Each number is 128 + 32 x the weight over its row's rms, rounded and kept within 0 to 255. Layers, rows and columns count from 0. The size above them is the row's rms in percent of the matrix's.

# layer 8 MLP down (transposed), 256x96, rms 0.103, rows 18-41, columns 0-95
size [ 91 102 106 105 102  97 109 106 105 101  91 105  99  93 106  86  92 111 101  97  94  94  67  90]
[[112 126 171  61 122 135 165  79 116 124 151 158 118 101 139  94 119 121 142 121  94 174  40 111 113 120 186 157 153 142 103 146 127 125 167 166  73 159 126 132 110 131  94 114 117 122 154 171 115 106 112 144 148 105 127  94 168 167 135 124 162 154 104  87 129 126 158  30 192  84 128 122 162 194 143 175 147  90 147 150 127 172 155 111 153 113 119 146 127 197  59 109 126  78 103 147]
 [191 143 138 128 126 162 138 123 156 162 103  88 104 159 121  24 107 115 114 113 132 125 128 129 169 126 119 160  93 162 114 100 116 167 113 185 129 129 169 150 166  97 123 100 173 107  68 158 161 100 103 128 114 156 119 103  82 110 156 120 136 179  74 111 115 176  99  67 103 159 105 138 111  84  69 118 188 153 130 152 175 115 139 201 165 159 132 114 116 112 100 179 129 179 119 166]
 [178  96 127 164 118 146 136 127 125 122 180 152 138 137 131 121 139 151 141  91 123 120  57 102 182 120  21  69 169 103 152 117 183 122  51 106 121 151 131 148 106 163  97 131 146 171 160 178 138  57 159  85 129 141 129  76 135 104 105  95 121 119 102 138 114  84 148 162 120 147 104 154 178 130 149 106 150 168 112  62 128  86 120  95 151 132 126 110 135  73 165 147  98 130 179 137]
 [120 132 144 149 121 192 138  92 142 166 148 125 160 138  66  96 123  96 111 157  59 101 159 121 128 114 126  79 131 116 131 163 138  75 158 147 104 118  55  85 169 134  65 123 167 206 162 166 146  55 102  70 157 133 157 188  85  83 135 107 156 135  98 131 168 117 138  78  84 134 140 148 106 180  97 117 137 100 116 124  98 136  85 118 101 162 139 178 114  98 145 124 149 126 120  96]
 [142  94 158  98 188 156 116  98  86 126 115 141  84 134  94  76 145 139 181 113 133 134 147 152 142 208 139 149 181 154  96 165 118 119 103 159 161 112 145 176 169 136  63  82 112 142 164 105 116 133  65  94 155 181 103 102  73 138 161 171 125 143  88 123 134 124 154 122 116 156 136 112 153 109 117 162 144 131  86  95 108 113 137  90 131 145 185 198 138 185 169 110 172 125 184 166]
 [ 99 150 121 119 186 110 107 152 103 144 113 159 141 129  90 139 157 130 105 103 148  84 169 165 139  74  89 108 146 105 162 131  86 199 160 189 116 166 140 151 154 131 149 109 160 167 187 128 170 207 118 108 125  78 161 159 118 151  71 128 158  93  86 156 133 132 105 182 142 132 162  97 139 148 136 121 115 119 114  87 110 130  92 121  63 152 114  95 142 206 126 119 197  70 137 135]
 [131 140  90  90 119 155 146  74  91 140 146  55 121  88 178 147  96 132 164 115 115 179 130 114  99 150 121 127 136 178 130 140 113  76 141 143 178  97  88 148 156 126 144 110 144 145  78 154 111  27 124  94  65 149  62 135  78 128 107 128  87 164 118 117 134 104  98 143 176 156 106 113 113 111 117 107 137 194 180 115 149  96 117 146 115 119 112 106 136 146  81  95  49 172 132 102]
 [147 104  94  91  98  85  86 162 151  81 138 128  95 101 195 110  93 143 129 105 141 185 125 132 118 105  83 102 105 106 109 145 112 123 108  87 201 141 121 136 132 100  63 153 133  90 203 147 131  74 153 166 159 130  73 140  88 151 163 142 143 121 127 101 193 121 150 130 138 125 136  78 199 151 100 141 137 116 155 173 122 132 118  63 152 198 107 128  81 130  90 170  96 112 102 133]
 [195 158 113 141 110 139 177 157 121  73 118 118 185 192 141 122 152 135 140 130 162 104 132 188 124 122 145 101 158  84  71 147 144 119 127 116 151 132 178 111  86 122 134 130 144  88 150 137 135 129 148 146  70 112 127 195 137  94  71 115 172 131 133 132 139  86 162 138 171  41 150 146 108 122  93 125 112 150  87 181 171 115 149 130 118 126 120 157 109  56  62 108 203 122 104 152]
 [167 107 134 113 163 114 145 117 148 137 122 159  43 167 155  51  56 149 173 146 141  86 109  80 104 122 137 166 119 142 181 139 175 159 110 124  92 161 133  98 132 157 130 158 104 108 120 151 106 158 116  91 193 127 117 230 174 119 151 130  76 150 114  92  98  92 132 165 116 115 150  95 135 129 114 118 105 101  99 150  96 166 105 124  95 109 113 121 128  79 179  60 123 101 107 109]
 [143  93 122 160 124 172 137 129 150 177 160 121 158  94 114 210 102 164 101  73 140  53  56 120  38 187 125 121 163 112 117 156 161 120 152 130 129 117 131 171 163 133 191 110 104  99 137 138 106 200 145 105 156 160 131 149 118 149 154 118 140 155 144 141 109 115  75 104 193 132 117 104 113 156  96 137  97 100 121 146 180 118  96  80 108 118 162 146 120 158 151 111 142 161 182 155]
 [152 120 108 124 150 136 147 145  79 110 115 192 101 127  82 165 123 138  97 115 127 124 134 148 163 157 172 159 188 134 200  93 139 132 123 162 152  93 100 127  91 128  97 132 158 161 184 140  45 121 111 118 118 148  81 153 117 142 141  91  73  76 184  95 170 113 172 147  75 119 128 103 115 110 170 120 121 128  91 180 149  81  90 112 142 163  99 156 124 130  80  55 167  79  99 116]
 [102 145 132 162 153 111 122 129 148 115 139 147 109 151 110 133 168 102 121 123  78 131  91 100 132 111 183 148 161 183 158 141 158  94 115  95 140 106 142 137 147 146 117 157  96 101 194 114 205 162 124  99  94 134 147 115  93 106 144 134 113 185 125 173 104 115 109 127 187 202 170 108 151 157 102  62 142  93  84 128  58 133 128  76  54 117 120 103 165 113 115 176 156 136 180  64]
 [148  79 157 152  60 103 139 120 109 195 135 112 119  61 104 141 122 126 159 101 163  82 146  82  86 113 119  95 132 112 184 167  96 139 141 175  91 160 119 165 100 190 135 126 109  98  98 112  95 101 122 100 148 121 140 200 149  81 166 165 131 105 106 138 104 143  93 139 101 156 164 147 126 148 118 150 153  77 110 164 147 147 125 140 143 180  66 148 130 167 100  86 139  61 179  77]
 [112 100 146 180  98 157 173 107  99  55 113 144  79 140 110 123 150 120 102 117 146 145 118 112 134 152  98 100 156 104  98 161  91 168 167 107  70 100 149 104 110 154 152 120 123 155  87 142 149 157 129 192 110 147 124  93 128 122 154  78 140 108  72 112 184 132 126 128 129 146 147  98 117  97 202 126  72  97 139 147 131  89 134 152 255 132 116  98 134 187 140 136 164 143 124  98]
 [163 111 149  63 167 159 113 158 114 146 168 154 127 129 142 125 130 120 158 155  87  93 106 118 199 176 185 151 143 149  89 146 120 137 125  98 145 133  79 152  77 155 202 116 144 164 125 228 128  89 141 144  93 139 166 161 141 112 154 196 130 169 103  72  57 141 101 121  78 137 130  98 133 138  96 174 138 123 170 139 156 162 120 119 139 154 126 133  96 155 165 124 103  83 149 157]
 [103 137 150 130 142 102 139 131 105  99 143 150 143 180 115 140 122 128 172 158 192  96 126 127 153 119 154  83  76 115 149 137 184 152 110 102 157 140 147 133 165 104 167 150 122 141 122 138  96 222 109 141  99 158 145 107 185 118 195  80  89 105  73 191 115 207 156 170 102  99 135 160 138 114 117  94 107 130  92 199 116 137 135 131 141 106 136 100 108 161 173 149 200 102 137  86]
 [125 119 153 197 140 105 162 144 126  85 174 113 162 115 188 164 171 127 122 203 133 121 149 164 153 158  74 112 169 127 140 176 125 116 181 202 146 129 121  79 135 150 133 180 179 111  95 143 117  72 137  81 102 143  72 107 164 177 112 128 197 174 130 104 109 111 122 109  52  97 153 159 133 127 115 119 125 130 155 111 157  97 133 109  91 147 107 126 162 122 115 170 162 108 112  81]
 [178 125 162 160 117 118  94  99 132 176  92 189 111 174 169 105 175 130 120 135 139 115 134 159 129 112 125 127 155 145 153 145  15 137 124 176 138  73 119  90  89 194 141 129 129 136 128 110  97  47 142 111 166 116 131 162 132 159 117 118 166 128 141 154 153 119 110 157 142 117  99 116  72 167 156  95  94 143  67 143 148  77 164 128 170  78 122 119 129 187 136  69 101 106  99 106]
 [175  85 156 137 172  89 150 120 189 121 125 146 127  82 123 102  63 116 153 126 178 161 153 135 164 158 125 108 140  78  96 176  88 159 121 147  69 104 116  69 102 126  24 119 106 115 125 109 134 212 122 118 130 134 129 114 127 118 119 139 118 186 146 123 138 131 120 187 173 168 131 113 129 106 149 123 154  96 118  95 171 144  80 148 145  87  83 105  86 168 106 116 144  90  68 112]
 [ 89  96 136 139 114 127 100 118 123 165  93 104  96 137  11 150  89  96 127 169 111 160 126  79 120 169 141 150 153 117 100 132 147 151 124  98  88  51  80 123 119 133 130 161  86 111  85  91 123 168 115 193 124 126 114 124 158 146 158 125  94 140 152 123 104 189 111 167 134 186 133 122 155  80 143  79 173 155 127 151 104 124 146 145 150 129 106  84 216 161 144  96  97 143 122  86]
 [135  93 156 183 133  80 179 125 102 146 107  95 163 138 143 105  85 122 151  89 115 127 113 130 142 166 124 104 131  89 150 103 151 119 133  78 188  63  87 144 183 116  64 101 156  84 150 116  89 225  99 154 166 157 117 142 110 143  70 116 142 125 122 116 120 105 113 131 104 153 117 166 144 130 106 121 152 140 156 178  94 163  83 148 159  78 107 183  85 104 101 103  68 177 105 106]
 [103  91 107 107 112 143 142 120 124 144 158 113 114 159 105 124 103 111 156  85 131 109 169 147 162 190 107 138  94 132 163 129 119  60 115  86 143 133 140  89 109  28 152  77 108 126 131 102  95 134 110 115 130 164 118 110  56 176  89 163 102 105  67  87 127 135 122  95 114 127 153 165 125  95 164 152  99 135 140 149 110 115 161 154 211 141 165  57  79 113  89 112 179 153 123  73]
 [ 86 152 110 181 106 147 134  88 168  84 148 180 162  98 134 125  76 110  82 111 165 105  98 118  57 118  86 129 146 104 148 147  86 125 119 115 107 124 107 108  90 192 148 138 145 148  93  84 134 150 115 127  93 106 163 161 115 138 187 130 144 111  66 152 108 104 201 154 201 107 145 129 126 182 126  99 163 112 119 148  90 152 138  47 133 125 143  98 125 205 112 166 152 143 155 104]]
# layer 8 MLP gate, 256x96, rms 0.116, rows 19-42, columns 0-95
size [ 99  99 100 109  95 104  99 108 101  86 114  97  93 102  83  89 131  98 106  86  89  64  92 105]
[[109 169 163  77 161 144 110 101 183 209 130 114 139 106 139  60 196 112 154 101  81 173 123 156 101  92 128  89 135 124 116  85 129  90 150  88 132 111 111 158  96 137 139 115 144 138 151  93 114 170  57  93 164 133 108 118 127  77  73 151 144 135 132 141 161 130 149 156 156 122  45 205 136  97 147 118  83  97 146 140 143 150  97 133 131 103 100 125 210 136 142 142 119 156 107 109]
 [122 177 176  82 138  90 135  81 146 110 102 112  98 117 190 142 143  86 146 120 100 132 139 149  83 148 178 178  97 113 120 107 114 128 158 119 196 126 135 145 151 125 178 133 135 161  89 132 121 133 117  92 117 166 116 184 178 144 116 179  78 107 134 107 149 125 109 136 129 161 121 115  68 139 101  70 127 128 112 176 126 109 229 190  92 105 185 156 138 145  73 146 170  91 152 102]
 [168 138  81  99 156 134 137 176 135 127 109 131 130 123 166  82  97  94  91 120 165 137  96 196 128 160  99 101 139 188 176 156  81  98 117 139  94 102 111 106 170 120 125 100  79 157 128 115 108 114 144 164 151 111 119 104  82 147 116  99 178 147  81 162 124 132 175 147 124 119  43 160  84 127 109 104 152 142  80 166 164  53 147 191  97 130 119 154 134 186 100 102 116  64 106 120]
 [176  97 123 128 136 187 109 112 168 159 180 100 175 123 102 100  95  66 127  49 126 146  99 154  77 116  68 100 163 114 113 169 181 147 110 128 163 138 164 159 161 154 144  49 149 152 155 200 158 115 126  86 151 143 143 187  87  95 126 136 136 158 172 165 130  87 136 122 149 120 101 129 151  74 139 171 135 139  82 125 145 126 171 156  79 140 116 154 159 128 105 122 143 115 167 150]
 [134 189 124 160 165 130 119 164 169 163 122  99 170 189 112 186  78 125  94 143  80 123 129 147 204 148  69 163 172 131 160 122 107  64 133 129 173  90 149 106 126 139 145 159 109 158 164 179  92  61 138  82 113 154 124 156 127 135 151 100 128 106 109 156 140 102  92 142 115 115  71 130 146 151 118 121 187 164 132  54 111 125 143 142 154 122  92 101  77 153 123 158  87 136  77 124]
 [139 120 151 159 198 164  88 139 131 116 163  58 108 199 142 101  89 129 158 147  99 133  75 156 113 209  52 143 141 141 126 152 121  86 138 176  96 129  98  84 141 100 161 135 131 171 177 121 107  57  99  91 144 163 135 123 131 171 137 151 129 120 108 125 162 116  64  66 130 119 163  99 124 154  98 165 153 148 103 174 144 111  98 125 118 115 136 102 126 168 109  75 121 162 146  89]
 [100 206 127 114 106 122 141  73  89 115  96 150 123 131 155 123 178 118 163  96 148  73 140  78 122 114  98 171 135 128 187 145  54 134 133 142  49 186 189 112 170 167 115 133 158 113 118 104 115 125 165  78 111 178 138  80 140  96 133 103 126 142 106  98  76 128 133 150  53 128 134 130 136 164 140 132 102  92 149  94  76 148  95 118 129  79 125  82  82 177 153 125 133 142 146 116]
 [123  79  55 157 156 162 106 150 149 143 136  93  63 128 119 116  70 140 154 159  92  90  78  88 127 147  86 138 183 186 125  78 109 150 133 177 130  83 153 148 102  98 151 126  97 131 121  99 105  71 130  85 137 133  98 134 170  94 163 148 115 117 108 178  35 121 209 105 120 127 119 141  85 184 151 132 140 114 157 130 148 168 151 112 122 157 108 178 166 136 118 161 115 127 109 124]
 [203 132  68 120 116 147 174 111 179  99 137 123 129 143 109 119 112 149 134 187 143  72  98 148 151 160 135 195 120  99 169 109  92 113 127 120 136 178  79 117 132  63 178 119 126  99 120  96 117  89 120 115 181 110 120 171 144 169 193 105 110 164 159 134 112 166 160 168 135 101 141  85  95 103  81 191 146 127 123 108 175 124  81 144 107 155 175 107 106 117 201 112  90 107 137 138]
 [119  95 103 102 166 114 173  91 134 146 151 156 111  96 116 182 129 123 112 112  66  90 130  90  43 138 119 114  94 106 132 127 151  91 173  59 111 143  97 149 143 147 119 115 142  56 143 157 140 105 123 130 179 143 167 130 107  82 110 109 166  93 186 144 123 106 207 103 181 132 104 167  89 178  69 171 126 149 113 131 155 141 129 153 111 127  98 111 127 162 142 118  66 173 174 154]
 [190 140 144 121 128 166 146 136 120 110 140 163  93 148 161 120 104 157 101  79 121 129 179 114 153 126  92 143 130 170 155 107 173 126 180 105 114  76 106  95 224 138  86 141 109 121 162 154  14  64  93 108 143 116 106 132 138 170 145 116 117  78 125 113 152 162  70 155 138 133 135 158 127 107  66  91 148 124 184 115 172 119 171 169 110 147 137 127 112 110 142  78 153 135 147 112]
 [127 123 114  54 116 153 138  98 144 198 169 108  91 171 112 126 141 188  77  74 115 114 135 166 135 148 130 167 112  79  90 109 166 116 120 156 100 146 146 154 102 184  98 125 159  94 101 117 139 114 105 115 159 165  90 138 117 167  93 119 171 180 176 163 117 100  80 143  32 134 152 155  79 149 156 122 104 147 115 128 144 138 148 117 183 164 119 130  78 141 134  51 121  93 114 129]
 [159 160 100 134 152 114  91 146 145 106 114  80 138  95 165  63  93  72 145  96 108 162  80 174 134 137 146 133 146 135 122 124  61 152 129 145 103 107  65 158 198 103 189  87 173 119 165 168  41 128 116 171 205  79 131 115  85 146 100 108 119 107 157 143 108 138 183 156 158 155 128 103 106 122  99 142 135 151 101 160 159 118 158 138  92 177 149 103 138 160 145 136 146 103 111 144]
 [154 196 112  85 183  96 149 129 130 133 155 123 120 130 138  98  78 160 116 113 145 134 183 135  80 129  94 124 135 159 128  69 168 103 168  73 121 138 182  73 118 152 121 143 139  78 125 192 152 124 113 139  82 108  76 117 162 109 136 125 147 139 195 206 126  84 174 174  86 144 148 129 158 179 129  89  88 151 162 145 149 119 154 133 192 133 125 183 128 141 161 149 112 129 138 177]
 [ 69 155 126 154 122 166 131  77 141 127 146  95 106 171 159 132 147 156 117 120  97 120 120 133 189 153 161 182 111  70 120 144  90 153 153 179 112 132 154  93 126 100 133 133 158 146 123 116  92 124 215  96 125 113 108 141  68 142 106 128 109 129 189 173 172 177 119 108 107 177 147 195 108 166  71 138 111 102 179 104 141 123  87 184 198 113 165 134 119 102 164  89 122 114 168 128]
 [111 101 140 155 119 107 111 171 150 149 152  79 150 123 115  72 149 219 159 104 106 131 125 121  85  88 103 109 166 139 111 151 140 147  94 104 105 145 107  87 143 105 130 148 119 131 121 163 142 139 156  67 111  71  98 128 119 169 163 196  47 198 151 133  74 156 129 137  73  99 100  75  76 133 173  94 159  91 146 149 112 121  82 134 181 118 139 123 139 128 135 101 155 118  91 183]
 [213 135 107 119 120 191 128 139 155 155  99 103 127 119 116 122  55 104 112  71 107 137  87 124  80 121 155 161 109 182 160  39 166 179 126  98 111 155 141 121 120 120 159 146 116 169 162 122 118  84 136 154 166 108 126 161 106 194 158 169 118  80 102 145 182 128 123 134 170 175 118  99  86 134  95 133  80 153 170 147 142 114 126 161 123 125 163 152 102 130 172  59 126 100 133 154]
 [129  94 183 110 185 132 118 150 135 124 130  88 137  83 195 148  87  85 142 132 149 141 185 110 115 155  69 128  90 105 150  75 170 185 158  79 111 131 123 136 172 160 124 133  89 134  98 111 138  92 115  76 130 133 114 133  96 172 128 136 161 188 139 174 153 129  91 164 143  93 143 122 179 124  97 174 170 122 175  78 160 106 143 104 146 112 137  68 135 188 133 179 110 183 102  98]
 [115  85 138  61 139 165  68 154 119 137 141  84 148  92 145 165  74  63 127  84 125 123 123 128  68  75  88  87 150 118 175  71 127 146 137 141 146 162 112 121 165 169 143 135  66 135  72 128 100 120  92 182 163 153 111 146  81 102 144 149 194 140  89 199 110 121 159 164 162 121 126 159 138 119  87 154 120 124 133 138 145 124 178 105 154 154 134  80 167  99 123 112 139 128  78 103]
 [124 103 120  94 158 116 126 155 102 125  86  77 113  94 116 178  78  82  88 151 134 108  87 114 124 195 143 156 148  97 164 183 102  76 112 125 110  94  56  94 139  94 145 156 124 160  85 122 129  93  56 126 128 213 113 143 168  79  92 106  90 142 148 115  93 159 122 122 153 167 109 125 120 115 126  79 128 120 138 171  50  94 158 121 130 113  93 105 117 142  77  95 122 162 106 165]
 [ 94 151 207  91 163 146 157 103 131 204 170 125 134 173 148 155 143 168 120 134 125 129 142  96  95 194 126 186  78 128 130 123  83 136 116 106 139  57 174 123 185  78 177 141 178 101 152 133 110  66 166 114 111  76 111 154 101 135  95  80 123 139  89 154 128 154  90  77 125 147 125 148 147 162 141  91 157 124 152 158 161 107  85 121 159 119 154 109 102 143 168 110 103 151 129 170]
 [138 177  70 157 100 113 123 108 131 133 158 108 146 123 109 127 154  43 143 113  69 152  98 160 117 173  56 155 130 119  94 123 211 164 128 148 156 141 104  48 148 155 162 186 135 137 102 143 111  81 107  95 126  96 127 152 152 114  76 118 133 131 120  91 194 192 116 142 112 127  93 100  95 104 125 109 111 136 160 143 144 123 162 106 151 125 142 149 136 197 129 141 123 128 100  45]
 [140  98 168 120 108 116 115 124 164  86 115 154 191 148  86 153 199  91 122 128 151 111  90 142  83 158 121 129 117 166 137 131 165 182 127 178 146 107 137 139 174 140 165  83  97 126 163 149 153 127 131 128 148 189  99 139 196 145 116 155 155 153 142 126  81  92 132 179 118 103 112  94 159 100 104 114  67 120  64  71 154 145 100 105 135 141 130  52 128 104 114 127 129 176 170  48]
 [117  72 110  52 151 150 111 137  89 136 181 106 114 136 158 130 144 114 181 107 128 129 100 114 149 130  75 152 117 141 141 118 132 102 107 146 206 143 164 117 187 161 147  69 163 156 170  71 103 107 130 130 181 104 103 163 133 115 162  85 177 159 114 159 122 158 179 103 131 173  58 131  93 150 138 154  91 156 149 156 127 123 123 136  81 108 118 115  59  85 142 101 120 143 159 200]]
# layer 8 MLP up, 256x96, rms 0.107, rows 19-42, columns 0-95
size [101 100 106 104  95 108 104 103  99  90 108  95  90 102  83  87 116  99 103  92  93  68  87 103]
[[ 77  83 138 162 117 199 166 153 124 118 128 113 128 126  89 116  91  64 112 144 136 102 111  84 183 118 125 150 184 113 109  95 133 147 126 105 180 144 154 138 141 106 153 175  94 144 122 100 137 118 196  99 177 106  91 204  69 146 129 111 199  89 107 122 170 107 128  69  56 114 100 133 112 144 129  72 102 187 132  96 146 150 155 126 126 110 158 127 152 135 145 114  84  93 159 121]
 [ 94 168 105 168 135  84 125  93 109 189  99 109 149 131 101  88 140 136  82  89 171  72 135 155 156  92 148  91 106 116  88  76 135 113 143 134  78  84  82  98 188 120 121 134 160 128 179 132 134 216  71 134  60 135  82 173  93 102  85 120 136 162 133 151 158  89 154 142 125 146 151 160 168 143 143 130 147 148  61 179 162 145  72 130 147 142 127 119 131 115 122 157 113 121 134 164]
 [103 145 150 118 111 161  88  84 147 123 134 186  99 113 124 163 121 110 115  97 161 123 117 150 147 106 112  76 146  96 131 162 147 130 130 150 133  92  94 115 116  96  64 149 155 138 175 141 148  85 177 108  92 154 101 159  99 104  79  58 166 182  85 130 114 166  85 176 100 184 121 145 152 177 111 130 152 172 155 122 145 135  67 102 121  99 107  98 118  63  73 178 121  82  59 134]
 [122 146 103 180 187 125 151  65 129 161 175 151 136 146 132 151  98  59 153 142  43  87 106  84 148 110 141 181 145 130  93  86 142  73  56 156 151 187 105 140 184 136 132 109 182 154 181  78 166 110 128  95 145 150 152 120 141 114 122 108 144 160  73 127 111 113 167 118 108 154  62 168 134 112  74 123 158 154 124 107 129 113  97 166 135 131  94 135 102  93 111 147 118 143 137 131]
 [143  74 139 119 147 144 103 177 138 130  96  97 105 169  70 157 107 186  53 113 122  77 129 144  97 127 113 156 135 115  86 152 129  82  94 162 165 168 186 132 178 107 123 129 142 124 104 129 195 168 165 119 110 121 171 102 138 144  80  96 151 110 155 130 140 125 120  78  56  89 105  99 139 191 148 111 129 151 100  81 104 132  78 143 159 194 132  72 128 139 101 167 100 132  93 122]
 [154 113 147  46 106 152 136 179 153 131  54 124 128 145 171  85 159 204  88 113 113 152 151 151 138 124 144 172 132 157 136 101 163 169 124 143 124 124  93 131 144 160 143 111 186 126 139 108 101  92  80 124 113  79 102 100 181 149 110 185 213  95  60 122 118 185 119 161 159 169 144 127 112 126  88 145  94 128 137 152 113  52 127 154 168 118 125 120  88 127 154 106 107 120 107 114]
 [132 111 122 115 134  81  86 127 157  82 104  84 156 101 119 126 153 109 161 158 139 143 127 100  94  67 154 116 119  93  91 125  78  98  99  87 148 237 131 106 165 112 105 121 125 135  60 163 107 145 119 160  45 159 119 119 166 100 167  73 125 142 149 102 104 136 141  76 146 154 118  80 126 108 121 150 102 101 103 166  95 130 134  94  81  50 100  91 137  96  85 103 132 170 139 145]
 [128 125 147 194 149 191 121 131 104 153 143  98 104 161 194  89 130 132  89 133 152 141 105 159  78  73 119  87 111 106  93 120 158 140 185 130  61  92 116 136  76 105 117 169 121  64 137 107 105 101 173 172 173 148 125 149 114 136  99 126 114 189 120 126 157 122 135 106 123 121 132 128 118 125 201  83  73 139 136 102 134  98  99 126  92  68 137 125 205  63 126 103 126 152 173 125]
 [120 136  94  97 193  38 194 132 158 175 138 183  71 108 135 123  71 157 121 177 156  93 170 141  92 157 158 119 126  96 109 101 167 162 136 129 124 155 145 127 114  99 144 160 121 184 146 131 149 113 142  76 163 169 160 144 110 175 105 119 141 155 148  77 101 109 144 114 122 133 167  90 112 187 184  98 121 102 147 175 166 112 149 107 146 123 156 132 174 138 151  78  77 125 113 171]
 [143 107 116 190 155  90  91 137 200 144  66 136 170 137 134 121  87 148 141 132 172 180  67 140 105 186  58 146 142 147 128 136  94 108 113 137 147 164 136 120 171  98 198 153 123  96  85 121  61 153  84 105 150 120 129 115 114 163 152 163 115  84 119 116 118 104  88 148  93  76  88 119  88 143 121 151 140 138  93 164 163  96 169  74 117 124 192 132 117 150 109 144 116 163 118 174]
 [ 96 116 109 146 176 133 133 138  94 100  83  94 120 192 100 154 148 147  88  89 133  75 133  73 156 189 138  94 105 103 124  93  87 109  84 138  75 133 121 108 130 136 143 159 155 123 128 127 144 130 151 118 122 169 127 105 138 153 156  61 111 157 117 128  64 104 187 138 124  95 166 137 109  77 172 107 118 189 108 140 217 165 107  79 155 120  85 112 120  70 132 153  55 140 140 135]
 [113 116  41 118  87  91 184 155 134 124  74 161  63 149 123 192 150 160  89 172 126 147 125 120  83 107  80 141 100 101 113 104 116 110 153 177 120 117 143 111 134  96 184  80 116 159 121 137 124 118 156 143 165 108 197 145  71  87 132 117 110  72 107 127 116 152 135 125 129 119 124 121  69 188  97  63 117 176 142 159 110  87 118 123 177 145 180 100 135 129 131  98 122 122 179 117]
 [129 221 126 153 151  96 121 120 125  57  72 106 104  79 124 147 130 108 174 125 155 151 106 166 103 144 164 118 153 113 182 180  79 152 140 135  98 145 144 180 128 110 100 114 143 149  83 102 113 149 127  85 128 143 146 133  94  98 132 107 154 139 195 115  83 169 151 153 153 133 165 128 189 189 146 188 159 111 136 147 156 176 168 198 130 137 115 104 190 154  95 125 103 146 116 155]
 [132 174 149 126 173 148 123  85  72  93 156 132 100 145 142 104 142 176  94 137 202 144 128 102 129 103  86 147 151 148 121 116  41 102 132 160 127 136 172 100 117 154 104 116 113 114 145 149 161 155 149 156 119 148 129  76 128 200 149 125 150 121 120  75 130 140 200 121  76  56 110 150 117  97 172 177 145 106  46 129 142 135 103 156 149 149 161 129 129 178 144  87 151  98 185 148]
 [163 191 150 142 146 149  50 177 161 124  99  97 130 148  81  54 126 154 194 113 126 126 149 129 127 180 103 126 144  95  71 153 107  97 118 109 141 114 115 107 134 142 145 142 106 115 129 129 170 146  79 118 147 101 102 128  78 123 201  92 111 152 100  98 113 121  94  65  69 123  65 143 105 140 152  91 101 136  91 169 117 149 102 129 123  71 131 141  83 179 126  88 162 117 102 182]
 [117 127 195 119 148 124 149 195 158 135 158 121 107 107 107  81 127  88 165 178 115  96 165  86 113 136 160  96 178 122 139 190 132 128 141 135 102 178  89  83 104 189  98 101 129 121 168 100 130 140  97  99 163  91 117 152 170 149 108 100 151 133 119 145 126  56 158 104 134 125 140 139 140  44 106 107 126 113  86  65 102 136 116  98 156  69 131 171  95 168 134 117 139 129 179 198]
 [146 188 137 154  92 120 132 116 135 101 167 155  91 144 152 142 103 172  80 154 118  80 135 100 178 141  72 118 110 119 179 159 106 118 156 153 127 148 108 114 131 112 107 116 138 122 120 119 126 101 146 113  84 148 114 146 179 147  62 100 139 143  96 166 100 137 132 177 148 125 153 178 164 143 109 135 191  65  97  17 122 171  80  82 141 161  96 125 152 143  82 127 183 125 155  68]
 [144 143 112 135 174 148 142  98 159 150 133 104 102 109  82 131 153 164 135 119 132  94  71 141 140  93 153 133  80 135  82 165 104 134 132 182 160 100 218 147 110 171 182  94 124 178 134 110 111 135 133 143  66 138 147 164 117 161 125 132 124  78 127 122  64  56 142  78 137  84 131  81 122 114 129  99 135 113 109  94 132 126 126 114 225 123 109 100  97 131 124  74 142  74 116  62]
 [108 157 129 100 150  95 105 106  87 140 146 109 111 114  82 110 168 110 116 130 105 122 158  95 113 103 124 140 146 133  95  97 141 144 152 179  93 160 120 200 192 201 179 100  92 111  49  87 122 125 114 186 116 144 111  93 159 107 155 118  72 106 142 153 109  79  84 135 167 155 138 153 158 111 116 171  68  93 188 104 103 102 161 153 165 129 107 113 149 132  99  81 106  61 105 152]
 [133 117 134 121 110 185 128 151  90 111 120 104 156 124  97 137 113 171 120 151 126 157 147 150  86 114 100 100 150 122 121 123  78 144 108 164 112 134 137 181 134 123 167 116 113  91 162 125 113  73 125 147 109  75 164 148  94 147 108 136  85 215 115 202 120 122 158  60 148  86 106 140 146 131  95 146 159 165 126 132  82 171 109 131 171 203 175  61  77 180 157  70 128 181 127 108]
 [132 136 104  94  76 153 140 189  84 144 145  90 175 134 140 148 140  51 127 107 137  95  94 135 158 162 138 122 128 134  80  85 143 147 107 148 211 154 143 144  97  99 131 111  92 107 133  81  68 122 136 164 121  99 119 144 179 113  68 134 137 119 118 121  90 157 185 169 178 141 106 147 147 109 126  95 142 127 127  94 193 129 149 223 145 120 167 202 110 120 109  86 104 148 117 116]
 [142 147 132 122  61  66 155  83 120 168 142 119 111 143 134 168  90 157 158  97  64 134 146 123 133 158 149 141 120 114 122 143 154  86  86  91 171  60 153 110 110  81 162  76 119 179 128  95 104 100 147 101 130 127 153 112 169 105  86  97  71  97 138  96 113 206 125 141  99 156 127 147 112 142 103 143  91 151  77 131 135  85 150 163 137 134  72 192 130 120 124 195 115  62 132 154]
 [ 68 133 146 146 131 125 103 107 144 144 192 121 174 108 105  81 157 113 159 116 179 162 119 169 105 195  92 132 104 198 128 166 154 175 112 179 134 177 128  79 114 129 166 121 115 152 156 162 111 104 135 126 122 135 183 142 142 131 170 137 130 123 131 107 125 154  92 112 122  80 122 132 107 178 157  45 188 175 133 115 125 145  53 118 135 145  99 165  62 134  66 121 137 107  89 126]
 [140 122  92 155 203 167 172 200 123 178 122 148 119 168 198 151 172 136 146 112 116 105 171  89 117 129 152 166 160 139 147 159 108  69 137 149 142  98 149 192 155 173 170 148 141 181 148 150 146 121 160 150 144  67 112 100 193 141 118 122 119 114 142  86 180  78 115  83 130 108 155 128 103 135 146  99 110 194  96 160 118 120 165 155 122 106  82 114 140 102 105 141  65 133 139 134]]